Part of a small language model's weights.
Size: 10 layers, width 192, 6 heads of 32, MLP 768 GELU, vocabulary 2048, 5.02M parameters.
Architecture: LayerNorm before each block, learned positions, tied embeddings.
Training: a variant of SOAP for these matrices, 149M tokens.
Each number is 500 + 25 x the weight over its row's rms, rounded and kept within 0 to 999. Layers, rows and columns count from 0. Numbers have three digits each. The size before them is the row's rms in percent of the matrix's.

# layer 3 MLP down (transposed), 768x192, rms 0.067, rows 330-470, columns 144-191
101:471454492479506549474501496480441452537493464491515511481518513502480514473555467494478474473494483520485524461505470515470535510504509502490510
097:540534526529508517491527513505497461549490497460462492527516494481480507464487469501479527533520536501531546497483528491486546506527463545491463
096:517477504493493468549523498494533483458522527494539481481496468482472459495492532511497494486496485465535502491531502495502508439501488494496490
099:528513514482503496471494513478497521546516493515481546505499501476485485530490484490468460493507482486507513493527518496518489462490545485532469
098:501500466485513495522546474479472502505517460482516510488514475528493505460458516501471476482503463523511534487550533499528474494515469509488528
079:493498518516460464471506467552558497499506496435507480505502493537499511482524458477498542511500468522508505507551506504479562529489520472489517
104:546511504483491495491498503515516500499461485487510530482523495510496479542486472452498545526528485557526563499511518504531490493507507483493444
097:546516542510532520495473528499495541485509524509501456507503469475512501470466471513552502485480552516549537472519484503466542511499473510460496
118:457541495500454529530493537511477511474480493514502485502521496491509502461533492471506506529554496480506457458503509554527465517532529539476492
095:489515503520454532445471506514487482565473515494472489534568492522491504486469504490526528489513501507488512485486534520523501535492492518515513
101:480517478480478504481532500524511495492494499525558498496516481462503538490491470502499498458475537530544512539533548476513486520505490468494479
099:457521499477478499467526495483559479554546523501481488507531516511482503478513517527533509489527533521506488531469504496482540578494540522480468
093:456478538455498505484522492501484475510507523522517491526532489495473530481499508482535463474472518490527538518494491481501511484450469460514536
102:469485461450455478471500506499520510496504542491494488509466534507467505509495485472506498491502509474485523516530488474508471491509488509505473
105:496496491506502500550476512541506499500530545478500519504482411502502503497485497502495497489493545470486506486465528487521472507465510484524539
123:533511494499491447500457469513491476494476478533491478506511476490539479488523460521498521478528499487470481460517479527522501483507540474543470
098:481490532530466556443505492523508510509459480502501522512529473515494483467520479461521529499489495513470469439512526514582512517521534467511557
091:504508472510548534530520509486493472499492506462514488514512523516516461500475493537504487489542503454455498481480498471493482515498495493516514
096:501510500502525449503537479545513499487441461492520515521506507464526511490505471507496413513507515521466477489496498497515497476465486531482534
108:476470453501472508479480479528484546507519537477506508533492534510492531475492482443531489508480460505482515512451469524480531491477545503526484
094:490506463543532479495521499532519476526519540525511474470497498487500459501487545496516518504484493488509531475480493494493470526508526542493471
104:519522515494474514471488499510548526510543521519466501531525487546472507459496503532496541482504517494489463500489505473515508524495457482506505
098:477503503509509481496526488520541480474489493473523533491512511502425508473567484493485514503506509498494490466490496520522533495474466444518562
087:497511498525498526496476440498492506503508484478463491475528490555489542536555473466476461492494496476491483514499505531487497552497506533483555
097:491545474522462488536503514532454485486490470489494501509470528520463498478473504477500520495492474505495478501499506490498495523536501424483515
093:477475468480464513552456499462559534510514528523508494494465525537515509455513527486480520565537537521475532466517531504510486505527490529499534
114:533513478493512455495441454535521514481503520509508500507546529470453497460519444548492487485477496550521477466515469477511492498511482494526480
091:546486526528524504518481505522495478540470518449523485515486485486508513484476528490505497519477559492518516501473532485505504500483521498504576
102:516487489472467510488493471568498511485505482516513545527484510499447510489494510526498499483475468508498501524476525474465533492489513505464511
109:490522513506469554481497515508461476450488523496514514480492491474486445505488512451488505502509529468488520471510515443430509510474497497505475
085:482505475491471502490477518496487503541502557457508515470548509507502489512534508495517446480469461485487548520492475545521487523492464495465565
099:497471476469519502507515483518474512517494498477512478467549471488497458493487513514466494497462478514499497499509484518522508527494514494494515
095:540506449461477511492559504510490514490549499477509464465509497509493483478496459487512517460508497502543481525522492491483494493512516502508475
096:481498556488492533516524529493537494487500525531480475553457496523514460462487480487496492490539470498475472462521521485519483505493493524512531
106:471469496482513501510526531448525539536533561451538467501538485451454536495523505476502505479494460515487491474505491432534457511511486485484515
102:413507542518501490524524524457480536466502529527530498505486545504464448476462463535463533539519487526542504468467525497530495464538516520489464
091:486484488510508488485503445462471486558511499505474498511480464503468456519502496502494489491439467476513481516493487481511522485504498516491528
113:488494522549499507503430513483491471449499536497504494518482537496475499491466545526541517523521509494518518488451484474520555499500505476527519
093:474492515527499458532515518504538483530473480485476520482473482467522472507532485504498520524470513556464461467498549463508515481522494493525518
109:466509502529551545483492478525536519487501513472522505500466488477469539474471478505448459456508511498454504494508458483466556478498508532470537
105:491511513533526516514487526506508474473525508500530514517498508464514493536492499492510455493486503494516509515473533468515474473513499542463480
098:467500480501517536495485499510519486510542530534495473458487475490488532504503540480534500522479519482499503485504524484502542485526501506469452
103:538511489486477533473466513468497503488509507502535521532518495475529490543504492525511504492485555525538483523518467484498493467490516541542518
087:524484499502451547527550525468489488463473510499501484501504517536458515518472499489470511490540518506490488526523487477519534507482486490521507
101:498471443486493523543508488522498449457512517523527469483513472470491479523509451484499511500531486457474500487473562520498492535507506509491478
086:483527522475477481498445524499508476492471508551543519481534495468490500495461439572471498445502494476440523515471514518481505547504503498505486
096:490538457498478490501471516517502549529476526498443496453540531490450483490516512526515496500515502516493473442479497461501536509488518456509494
091:545481461518472487481495516494509541538533501500555480507501475495519520524472480499512481533492504487519518518532504515462472524488506517444530
101:526536484500532499504483490439445453541510520513516477459509496496514493450548520490460533498484540504441463496489492501513530507509495473505503
115:490491512483496506520525469488499494500509483536551513552488459518465497532514521468475499496514437484494492515503510463513505481475490519474463
121:493488564497477515466493537479501504503517495492453499499521482491486506490508527520539506474463533470477500486453512453507515501473495466453474
103:519495535517475442482505497498492515530500491467462510516480462434483475519513496510473481517511459497498526511472513515490472506510543459503484
097:511478471566472511432492503520534519542480538516484513510546476464561482476505458506520512551501537545428494503501532495502507512482500436456482
101:483530487498491515466535476497542488459486442498545476494551495494494486492488533520530492451487512506493470473526542555453476507508519519504455
110:466521503504487497483496498535494534502523506539504439515514499532478480463533493518505514524525504498507496504481504501483522513476490490471498
097:493513488508528485485556509509516536499496538532534520492513482463457485496498500503517509486479475515514550479547466508510491510506546525492518
108:494506504493513485525498492489453458545471478531488495486472474518526510490498490520496493492523523488475465467476502491458503483470481535493513
101:502476510470508533452501506456490480501501496497498471509477497530522449473491532520480496467499486470489512450481492546484508509507535484497527
097:513474472552525472497497474475517513489498482475538480472490518462486481512541521517502507480474474490547475498491474528497497527488504524484469
100:477497467506503517499490443497535510481465452527483492484443520459484460518532465509485487492534525495515505504562511481446489517468484484480512
092:520498501496539484442489510497492480475456501495501489465499515499515520517503519525476446573484490549491449505485523490485517492511494503498484
107:559487496474507493516495505526514495491542502504489545454466538515528534495506491444486478513524507493503492475472490498478522523523507538478497
096:507487539489528493446540472490519465489529503515459505486483524473463517517545492533513527488495506497476528525478493506537534530521573486524513
097:492496462464510517465493486468470483528479515515524506498499480516478532528459518468499479512481445488505460523493527508510495533502501529508508
104:512460502495485517488457486467476470506529543540490495511471521478523558477479511500530486476496494485479486475519471469535472484505537556497512
097:466544493488482500515473503461494480489497542517478531478530496518523520509457522467503479564507524535480493525503476489499512519450504495501449
087:523488513499498450555485508513480505499546545496524537503454553501522473494475527485483475513501467489513527480456494489526529482523490492512529
105:515506520504457520509437549511506455501501468490482457517516547481517497494509482475489529491504509516492471517503536453529508486520519489517560
096:473505492504482471546473482494503494521483503487480470497451527500511499515448469503472523526437481484496499500520517533478502484502550442463506
102:447458511472485492521501480518512495441494514465488471513475481505474492471481535502503526538483517503516491487523435536531490509474500527508496
089:535502523522502521483529503465520533509536499463509504540538525473492570529495525523503560502514468540466491492494513491499520482451490542522482
112:509499516497495485500485450557526539493504498524510495513499495487471501518502483539512564524527492524519515509467498504518511544515499500505485
100:471482537513467502461526520512485496477533519524465490495510529487466497543531455512499519479489521487490498455498505462523522490498458533517502
101:521472488544524507520488511462482526499485518521495464520484490504486518509525466474495459502497450491481495508461540491521539508482514492533470
090:561511547456485534514463515481496482485488498488471453482476444478523490486496508546465485464476493492520480528522479477510497504502506480530555
100:535489505505502479536477490485521528485524490456487534485496493507489500503489523497512438490486502505529540476489547508493492465481487521513475
098:487486491478527477524502563483502501470528503467458505519481528510498522525498479525461516491458498519547534495502494495493491490483491509528484
105:460454464477486486481500516488503475452477477497506522502481510489536495578502527482500479486494483510544505465490480476549511493483520493556498
110:518576493507510491497500557477490486519516486530503504485503529511535507472488485528502518490501493493444466468503520513499464549470491507531544
101:544496521502482510513475517526512497498504514523472482488485534486510465475521517492457486506484520468476496522477526472517514507492500449508560
100:542490548504502483463538468479513514487512446521494534517501526465501486528494554489478495494519487529491513517516515516485503517526524485530532
097:505502512508522511453542506472515486490510514555458495473494505500535545507496474498522487526527476535464546468494506498517462459520487482505488
093:502521516479470476499488472468539480523463518465519493516505480490500457489469495517498511463496521568492525469491475474478504546495511455497513
099:506501518487509494495515536516509485512533482498542520539495524498523496496464549508471492461486510520513501499487543518531505477474473516527488
101:519521523519474509467547479471435493486513477481508544497528487543502490505520445520486507463513479475487508534510493515533514487496513458505545
109:512483547513422518480518517512450469478478467535507485495478530523457467487527488507510500490457495481472484521480499449539517476519511523458489
092:516534503526459492474522474535452524480470507517510494512504472526513529518472524550490513488486543451533475530514486497513520537495529485524511
098:506496463500466550510492517522506527482513507487451505540504535485488505475523557455516507496482479483495472534497496461495486474527522496479537
087:488491507487464497458517515470541498519480501467485493513514505506492467465517526504500488530450479494485540505509484497463532531543495466506530
099:508500486473459518524491498508492512479509489484515513510490483532534485506491500546480501533490506507514526463482493531482555484466469454530531
095:524483503451506530482528537524484497484571497470508497499467524537505487499537546501511505493444521452519496490516503503489456486477470477537489
105:541480487526501507482482486478486506515512489449509496488513514505508538512483474519491476486511471529523526507500496474506521504493541521516531
102:492538499513480510462523517505515501534512509535509506511506495480540491531489512462468536539491484515465520466496550509510489503487587492474488
092:485529511540542489471501483415504496513491520518495493483462539527498481501567491483518502501502531495453466505503490499521545481554526482436526
100:552461510495499461542533546515503523500522562505475539515525537537510507514528483501504497519518480543476484496497515493511510522527516480505435
100:517513458496543440481497471542509491540531507498481553535488515497538481527497512532497472522502498493489480493525480524496536505510542505489469
085:516484502518457481516474451487489481528518520469544520455543488508507528468461511516526507553498501484496467505486499464538496501483519511541494
101:543438562551521514483485509457543450500506482545492503559493500506538501478504505475526512506463537494525510497465482498414543521500530511533571
093:488475478543495558487484512500524558482479507494546531557525486453459506483532511510521499479503487523539544533539506515470514484464507490499450
103:534501511472496495519509492531465510425460519511514494496461487501430513521544480527496496513519507483486510466504494531486529553487507492489509
112:523496438474453507466528457523564522491529506531526538463515535493454484538565500509525515497514498496455487474515470483480507509539455473439464
110:487525488481532530498473555506516478532567528469512494493490496476541540503485483492530512506508507511549483499489524492431532512473513534442494
106:478466536476527545525542524523499560464525513490473455491501508460476518478513496469465529521485483485518501524518491523536530514505474516502502
095:504533482493509495501500477515498484509507539477562492491478507502496519474514490499452511512505497519487458516542467526503502512505470486514553
093:496516536485521459534488441528538511532534537402475541499490489478481509460492517533503448460473519504486538497545485482494509493498488511499549
101:482484476533484500461472519508511507505506510505544560467506502529496512492475538502506511484482499524551525489496491522470487475499514474480515
108:469521507548493539519507463540500471451549503532442493480493492509492521495547510496496443447495504492524480463488480508529527474499503498489516
092:495525480497454535510483502502520493468525490491497531454523488468501488515506540464467441531501504503458535488498503545501540553531534460495536
122:495526504528515478459450501464514472519481497505449512464498497475534535459513524476508505499483487471521508515506484484453551481527504489514523
102:511488516505521487452526529513504488473515497512506465525482520507461491485476538511485476512453505544490508467502532531436517538515514488472515
096:515470543455522498470528438498495507527480538455521508521513499502472484512509501474457516525457489476497471550546532526517476487511534463477509
115:492494507471505474542502503479513464429522500503479509515457510508483570486499493453483454454462497503508542536527513472479431491440501462511515
095:460486478467500462463477480489483503488510522482503469518515485493466495451487508518482511480469514502501474485470464476502505497483546501519492
101:482528516502464524500508481565522502528516495493493451474458481487483479485498462503490518528478507506478526514502500505534507483531502449460477
106:433484534461503488535482544467497531517479519498530512514475510507483479477514451495464456478505494519557517498484552484548490440496503500517522
103:451499461474521529464566536511472501479492500492503494488489469505491545457457497525455496498457496489501498490506532495503501513500512534478525
106:499490538477494548476472512515568542521528514514508516481482487484507504546490502471454454520463484476499516493518440479478477516509538504544525
105:521491517530504522523481493540500521530490505483497487464477490454495449500480502478489464517524450497522495506519510468522525505540484465484505
100:477482521470481465466456494496507507508494470474445489479550501448501471491485493546468476436484519494508462517525498479521512487481486502485493
116:461531583481492527520513494507521479466535522524510503529479525501484548478460524518512493528534501507509559501512480496493535513544478503486470
108:461476490510538524510532520526490493504530471509485461521540537494513536462466496498468460519512472542537502525487484520483518480513498506477504
115:537499484490516478499490510519461545508490526482524497555529491486497510451497473546518477467486479511492493530533485507457499516516525508496497
093:440514457457495466519486464459489511494511452497539525489462481511488468553501500489503497499526496505497487522523502512489469478498502535481524
106:488492487459497527501522493523518535495544453517504547509470478490493463502502482539477525499472499520473481562466501537497485494526472525510513
103:523512509478523513483474484543473511493433477493502482505487530517453484504474471441481491549499474510463480478497512484485527491546484411500481
099:451509502515500539507516540521502521497518515467500474530509529488499511485504511494511479474475532493510460462502495484541530548477488460535483
092:520515447536505504495449484508475506494478517490506492473478451492546519495494484522530476511521481491462454455468475461519480487515475504480525
090:550531539477527484495445483505495473560505523475468519475481487525476488445574471493516500478505538450481513467498516483501523507540517490476514
108:498539489459499477482491454462514500479457474533497522478523479502503474494488493493481531514505502478517505499495509519508471471500504475480475
103:496479529520494502509452465491469510505505557468455464466513514522488496517514462541497498460506531512475509483525496497521524515461520515464518
099:526508488493502521478515452512488485508526517527530486481474524520492539514469487495499514508478476545466515558556494484552501548480510517471534
096:483506457487493517487519489484520449497519529514545528523455471499492493488515475517498572482474510516502502505494518504493490521444497487482494
095:539472497506548518494521520513541531469537521536501546466477489455509540499475503495478550460471496472479478510503481511504525460468496529540529
095:494568525489508506528508529484477467508507475491448503488493487513515524478440496495540480517530481519504546461478499523452486485500448462503522
111:513533494505514498566479488542443471472447521506509506529478456470514482521532542516499508487536464512473492479485504466556511505508489574512484
094:497519489536472477491467457476481511487514527514482511478512498466485526498533513535519515485527498503456467494517488471501506469498540506470535
102:529481466459526494536510558441446516538477499516510503485461480449557496513479499477516470469463499465489525493486508488484493491515523523486504
099:515550511516505514487496499496508482514522481493487549476506452480520521539476512521486485478497448531501499485503511548446447493511528505550485
092:494522523491503510517526510543509520498518502470483509528493506497467519490507538501520543471507524484529478499481481452506468500508477526485489
103:505467476488543488502514490560543502487499501446498510518519517517466499554528440494484491481486538460553484515492476500483474480509505512515487
105:486509461502541521506445496476516478532510525529501515511449497513476463527509464487528466507524516512534505534476506515538490524517485509476473
# layer 3 MLP up, 768x192, rms 0.0671, rows 331-471, columns 144-191
099:493508480452465468481562497502466485492456484497521506502533500479477522513485511517488498520508477456510471515504484515524473510522519530499482
102:435489513506541489488483488497469463501491491488462505505493516502520493462507496456478536512494476496490501516477524521505525517512515508489512
098:475513502490465506500529523500481514456509474521497512492513474522518514469461512517499454531441459486494514524496508508548493503525481512503517
103:481476566535475485543503487528482518479491510521435524550511507465466504513498471474500501512540527497470502532483514475488479499516513564522507
094:507538518491529542504495496471487495484499456533508535530501512497506478477526517484511469478570497468479524519473530497459537442512495518521456
103:444497527551465529489520533493513501507493462461538495554540470497483489501495484518537488523504497467493474488477521497533532469489493542499534
100:482509467483479462478507471466507547518525480532483467478481508482525503492503555508476471521502485516473493486470507477544484510496565486491518
108:473485473500441565510512448539510543448509494443511519504512487529519512503505489566549512485521511512509497489508500513506507505530536508516534
095:482486537544502530531501502463509509500515482519490471472524522517536460479489527489538499479484495488475488459541502487513474480480490496540492
094:490511476512559469481497498463462473504506463523496486482549507532471495474494515521510478519484486551507509490493532448491507500464468508515511
102:450481524496478527519514516512464505454564511519524490502519477454505500509515481504480450540468520464486546489490520510493486479503464519489517
093:492526488538540503539486515493522477490510456480444540506512520516528453486479511497484491486532484532478482513535520495520518493505518533498488
092:482505515534501546514501512505506543508543509479440464477505493533516498518537517498433475534518501479502514527490499453549465509496471519500508
104:480501516463483503475541462519528462511483481466464487483533474517494492495485466463503514494496464502515519470461494479542502491557515507498506
126:497536536508516477555479461497466484473483513476514523498508501483477491481501497474481523480511543471492507502484527506502539485476471494561494
096:485526454493558474547511521546509486498526493505446460506461447513516509511512459532489498478550495442489510516487510478534513531461489504491502
091:491504493476484515506454466513477481508491480484486552530480481478503522495516554488518512476505526482545491512523492491465482538483482534535496
100:493501534514543478541462474451522490524501471512485546517483530514573515522509512486533511503489502488534547487544516490466536466495523503512520
106:505492530504518549464473472513509516479523462496451493516521487568511488504501501503490480493507450493537489488502510523471498538536502508486485
098:472511487495479495452507479452460507503504480492498511538516512483508528502469498525492538508479541497517498483534545501499513483490483485524483
098:491545496499504494508490524481481467513504487444496506501528472534523464501522462525484470479510528500519504527532506524495493469489539538563498
116:488510514450544503518468529506469493460547486476547532493502519470466455500496492475504495495496475464544497524482507552485529479475503558502485
089:483551521518492500490483480543537486505506438498501516532451494486509521463446533512483490500500520475490551514471492460543495492505487529475447
099:475515524490476557483508517486523530481486435489512510519503474477496486495495508490471445511486506484484470482463478515475453515519530489492514
096:513491494513493513508477473512464476473484460462487522533561513449536522482513476509506537470484491508551508520461505510481516488483509493499506
112:503493497493517494474497492504458474490460505548550507488487479509511447499480515489499510524464511524539457516431514494556532503534466463472480
099:485517474495490548489496471519507529453529486511498500498511489498478507484490489516529484491512486513489516513541431518506499508498538545461453
100:496527499506508486529485500531470505496569493490528512487510514476515471485451489511513496445519502519483502477477497478549495521484469517508482
101:478460531561523498519518483482481508521483469566458506483473496482471479522481506516514542515451546492528505527508518462544514513496513494476489
089:479493525485529474504534457480482490485486491486475539524490477529532512497536491507528549538500481508506502499474490491515512524475494479537485
090:489503475499499495481496490513475522494498466521464516517519471477515478471532530463524502550481495491512539550486490474464469479466514484484491
103:497522486475441566497481509496509499481473494538498503493496533541499563453494498505483530490551486502526515506492503509497488495472478478524567
093:519460510508483502496526532523475495491521503523455489492512488537542487462512477506491501461525526498522484540516515491557465530517506482477502
103:467497536454502512500465526549518514522485496498479536496505498481492522469483471499527552499508508482498520510553478526502539476531509456478464
103:523466541483520579502471497527490513484479499503521469561491486505505512459524482469525494489478527489522509498506459515478531493576486544510484
092:502537502505524513514474504527516513502491478449484514509505465491519510491492499519538499465502525470514502498499500492534500496521521471482470
117:465466463474467505505475509524498538476466494513482482508509563497475497531524487504521482512499485450487493537520491519459523478475477498482455
101:495498497482509547496486468481449486517499515533510488529517538525511487517530474468483524505502474472518508536491465510444451531495527498537546
101:501512511512534545515496491509509481523512479522444503507477522523430520473537498523519481498497476486540495488502501505523472516459515536481514
104:480503496469523485520468531516484471523492510452489469513497489511495476514494502487499448468482498503540427532518501478500512502507479488493537
097:518508570490498511514508493522516462497542465507507509494499527442503499481479498510487533472471480502538479493512504494457461477471495521504514
098:503459511475495499395490524509510477496426458494496510515491488482509513511488505491477441519488534489486516516489492486493509466525525515556518
083:510507504506500524482476524513498492508552487500500571487517485428541483527459534501502507460463457525475518483449554490515431515509525508533465
105:485506521509534499466461518530487498522474488434484495489514498470524507480490491506540547516469484505509499514521487540469519492497520514545481
089:495514533552532497542497500477472497484531487469495535512479452550500493472545510554540511533451456487482481495531473451500485526506509519496500
097:501477516509520481448528525479440478455533466524518543510476516544505506519521504523489463504467468470545525503546504524535486515499483495510497
101:501494540507517475479553493517484497487517502496530443455501508475543466473500500510499512491464442511525464501473527489532499453509464451515504
099:484483517520527539503514494560492502495462461464477477521486453501502529538467499503522471522475486488524521478482523493504513519515509516492468
106:483513455496480515504469476548518517529489524478503540536475504490532523489516475434535462572537513467499470510463546526531517502506494499510496
107:489504489522500519491516501526533506515531477528503497514537496506517523528469528510529502497491525506549526506497510489522474511443525504488474
094:515519508490510509452478564535530515498551527480510479490525508489525505518508528541500501507497539531533521525477537482510526491482494479517532
103:478452518478516508494535483508543486474502494515514514491480559525509473485460584434485496512516505478533501522521522493546527439460518524484478
099:479484498495489452521514492520485494501479488481495486531481493501493516515500523530478547517538496431520526513502498473536562490495492486470494
111:489478527495481532494479498517480497494524505495473491523536488501519498482522511551450522531473473506488497530485480459536511531529434460497526
095:442504519574502530534426476524474520494482501491456504495474493515495517461500505510470522488474517453486502540460527498489472510488487524473489
123:496548512492520528479475465501490479461562550478499479514508505518469498490527480513520508506480538516516483504466452525529422557495483507505511
101:523499526534503481459484472518496491493517488468499433564524537502492469476529505478442458499513491488492479536535522493546499463520542530528525
102:485503508464501465532502507507471496474541462477541508505463513538495481497460514488465509504500482523540510515500515515497506528517470459527503
102:498502487490542466517508519522530498498527492519527544567497485509497478469526503531460504514513513506523505510497511483493490496501500484535517
099:453485518512487483493518511537499490449520486452513460539543502499468505500500491496456494467506508507536478500485483501471491515525523483468510
113:487488561539489481484485509481499482506497474509506469524505496453538492516520471515461508464437476506518493522541524479523455487479515470545522
100:553540491469495523570491502499472472515477517467526510489526533521514479481503491471507496473528495508497479543518496492497449524463444500500483
083:505503511482521500476445479543518492494486472453452491489477556480464500525514481519525565525485500470501493495488495478506532487515552494465485
098:479503495469512500511486501474484524496543449475489516523475507500540513515505523485469513498505472536531543529545476541491518533515550502524528
090:531511532459493463470473516537521551526520482497479476479497519504481497513485483481496483501530526467528495496523486527592514487490489513538515
096:494484492498531536491496500430512489483511508485457484454513517488502544469559502511486505538518545524548492497524498525442528503506465500499490
106:498479523526498513517523453502462492450481544485506519499524513512513507514566507512536522474502499526545514481501486466537495476497530493513495
098:490479500505531532468530494485482474512491473505484462462541513464480495493501479536487486466496525509488487492470488485499494538494487475505528
098:501505525524556529463473534496498473531475462510490494525502481522488500472519469506514485488486476497519542519520497474508465517501568497461527
088:449501492497497488532522497536500476467510537511488492515477470511477488504498518460548482487518498485498493478494532545522514481541529502464519
110:514522485491463494529512521498499485473505515430475488495535523484465518524525509507489495475490511505551523521506504463495464521465529479521512
104:495519502507527465482503463518513497513436488483522533508448537515484464513476556506494515523527514472504538511516496528475486484484517536526500
106:478485539488457534485500538507496509542489523498499474485534464449474494497497507454493510489479490516548473532503504483504515506495476515514442
096:483466476507529513516507494515500506546524507520522526496529526501487493490530486441484505513499494529479526512473536509486510513509492519476499
105:451501504450506524486520521481500489518518505525464489518489448543499485482486470506499526505481558546488523481516511504534504539486545479493498
097:498496491510539518502515471479510484494505461503459512544503509465486507469470531512463528451496501490483483501445535472516502459474473508553531
102:465494507527472515506449505512511481507537489487505506528469553495538482561512543469494493518543522466537561494449523502545487524517479502511498
108:468483480484445476472525474520470504494453506494500495535509501501497526517483497530503498479540549531554559520482475486504523508514518494499495
098:478480492565492486484479513458523484530489531505514485515502464492475480486540525501520471484469498496578508468473475490504476492501529537509487
098:496518494520514494483444531521510510486518454459507489486494523535522496471531473540488518477520524544479501522472495478504489484525472520522471
107:486496498526435489516470458484545496478479440478502462512501481472457487502497487535474520495495509535517518499474497493513520549509494487460489
098:484510458494499523505508538508462491546541505455536486483516503491514518495490544456490454527483470512515534518516457537516470512512480530490511
103:502534541499554501488488483507520507456466497500470490524544502494498517464479504508485518505512505499472494529514448457515505552519482511470518
093:502509547520516508488453498481516447506503518460523481485470559545476487520500474508540504484520474570526507467517536496472522491550514542530529
098:466522501521526489504483476501516583524519478497475511516551550516489477521496505504490465501562502492509549498512507506491540485525507511507545
102:481509493499509579520555470479504507469477483468507517474475510529481546508500475476477525518492492489484549520524489467489476512505469444473460
102:542496467510542535552479515509494479505491465517521490485511471546518444495462517529495487512489508514490515448502532540447491473496498491473470
091:477494502519509459505476502516465519466507501510520516473501530497519482472479483494519517501502499471490516492491478459537470513519488521474452
097:497525518521507504485496497468525487516525505510478536483536491499479487512483529482491492480511480489524520507474469556520516517474506475500494
097:485479523499525546532487496485482538490536493492491527452533538455500482475485478510492518473479526511497489468502544468438556515491505478461484
100:503475539499492500511510446515509518496476492487472507508492498472488483485486481483511512481522527494494484498515509554515529464506507537496439
100:494510497522509520540507428462508487484508508494518499551513497468484503532493437544513488552531529512473515444514481546481518528494456473526538
099:508507481506488494510485481507497504513494511451498504503494487486488542478502492501502510493489492507511518497506493509495465509483492523518489
095:437556538489505487484478461476536471535492492525493505521503495486527502502500549528530478461506503540536495472522463502542531514488444509543494
098:548516459482470526495480538535525503499488478479487570495506449485511509458513532578517512514475502504483525514500519454522478505495501471538479
094:498504525521556510457531556520528515485513480556453468525457545504520518516515504491487445477530532522470520518514506569474513505526493495492482
104:490539488460439532507517538514457548533530483506498480467487534477467521464499479499499528486527501506472509489499511464545491498469480475494474
089:531528514461531454525500521496508506461537470463473467522499471550443482466494492501477500553509483460551511471540488504501490538490493490542512
104:530540497498530546557548475511493537484505443485575488530497528467555481527508493499516510525500526486482523520534509477506516495494491511520496
107:505464520502506535470450455510514466484523477472482481497531526509506494519503503451524524477495486547497478527512512455514557472520473460499462
108:464504522513511551505483462480522431519495494552491496507467495534458514503545535495493461488523495512536509496524477455497488513504547492536497
106:506548524456489517522522526484519510482451478505503458524501480512519490548496526515508513472499509509577534500516452471509495458527503444507517
091:483459482491490520470498528478472526471513495536510507503511460446493478455475546500510508510497471505476486511479492474505476491455488532509462
097:535469543502497542480483501510511476493491515506498478563542503516524462524524481541497510470494510467535502499500498496483477513533520484497461
100:503549486487504506475514475523462503497503477453490451482510476478543483444513526511577503496496456455491527485469537492511487522516458465482551
099:454505476431478498460522552506473520500434521446507466455500510500479497464517458480498521496471499515535466492502515482509491513520441486532507
089:491512461480523523500539499452494459521468469551536484520484518542501511509523571498476546497476523498498498470515483469533525511491448511490496
127:464463492465515504472511463494477520475468479507474506515477515484498509495539453491524488456504515493516508475517480486529483516499507489502454
098:466468462502521530488519513488524498545516467531477511544488500506492472504492455507514520520512488522479458494496453496516485456526515522513463
096:484477473520429497553462514493476478499523473488480495542503545542499549504507458533507468493528497505491532480447527480517480503517503510481452
115:474489502494465484488474525520489504477507510440546492528511492491457524482502473507457468468503488485498471526542549510479483521447497487464521
098:458499502516496539551549568569554510481543491486512487513477499503498427494493475510507495508503520516489530519493517516486499501505514508508477
103:507497554460475463488532473477495488498529473522480472544479455481474474494484552507496513489505513503536511493548510543516499501501485511537482
099:449490438537489521517499508521521514491481497494453495457481494537500533504514531509517524514521558493519535501473539450495484463526493493498492
102:482555513504545512455512507463465503514500518471554484497533510518482493528481522507497474533509510539462471499489489508540473499491472484497500
112:474514496467527455494511478478492487466487516525517530484519527507495477497518504513488535476531503528486479545517443494537523495535464517508486
105:458498452515520463547485469503526498524486513504484492476531512556505532528504490529501497448548484475495545492500476473492493479517493461459544
101:525538512532529502480514499518495463505511497489534520506498513493470505515499525509482496525486491537554483498457516504527505537521505507513511
117:450488536501521503462526489553502489501497493461523544498497500456477478540494513477532508457537503501467514511444478512523510490504545522516498
100:503496524495482510501455512540550513480542487491521521493497521502492493466512487531517490509493518550485479519517462490478498503525504516481477
114:477491511486481481525505446512489516549488477499483531510470499490492529523491526454516472538489524495501497509506510563513462441511506483486523
097:507460493446458544489553512497505511472472521457506536471532522525476515470484482505453502512464517524508498513460504495522536476483458451474524
103:520488514503542504517526462520522549509483494508536507513510505497482501507516526459515472475492570496479523534509481504552456517495498496462503
098:506445492476513497535519482528525534492478482487553510484459523484479493477487518504517483477514524509523512474461505519493470507461484472490482
104:496506487500516551495475516517509484478484498542482531505535488503439503490519497459515492492494549472479514497494499454503502502546508508463513
102:486505555496483525443503532526545500492516465530497489539446502483499502482493471485499515503489524498545503527507559550534518493484476464525469
090:525483475493483526534500479525503505518538478485527483518501539474508533541500524502474489483513463501504485514488504474477491470525469502591499
108:508475539492544508521526457505545491480506525503494489498510498481459552522511492531492537516554521528513563513507481456451482555481505513497544
094:493510438500490505514485484498500535486492463508476463479491490509511463483496548472476521565482563470534490516495516499500499525520526512479487
098:470459500484479467523516535516529499485509488466466508523523495555539517484466560487504510506547511493556517487458546501485491480489510508503487
094:490505493463494496518496481483494500485494466489491523510538493491480488540517486505484498505546499497463518480493526489492517512523478457484538
093:512524500551469470455487453509492501501511471489467489497528422491481493494541486481498500513513488445522507563474490465465477480462431517498544
098:454492533519540486491507506488461509516506544498512481472489529524460465510474517506520512499493478459489486483514527478530480447513474500531470
105:494503544465487516491530501509496508528535513495519488505484476462563463499511506471506495518447463473464472542538531486520512490500451531531484
102:511458502504464478488513515511539460510545485486530483478564537506523525460545499489495487505462473493536541512485496496441468480494489496504496
098:468512544508517452487503490516505486463494519475497537515529495509472452453512480479507450461504500531479500501493509480480535474543421485482487
095:487491488460499496513481469491522497463511449450525480532497511500453518537479470512482549522496532479538502502530523535546515500532490422549510
091:503478467537548521522460490489486487503524491491451489517481533511466512514478474517505475480490509479501458525471478506557507506510478474497471
103:507492517514450484525537513541512502493519466524547517517489473494538446485480534479495467458532529511503509528488479529532461499492553497506496
105:473473470544491516496474486521545494453505508488483508490509504529475514525491482509505537459518510462515458515515527511485520510528535465476545
094:460498494515511503551536473470482456506520480468478525517522487506552500518530432475503474503527506525479525527499507532516478475522454513553514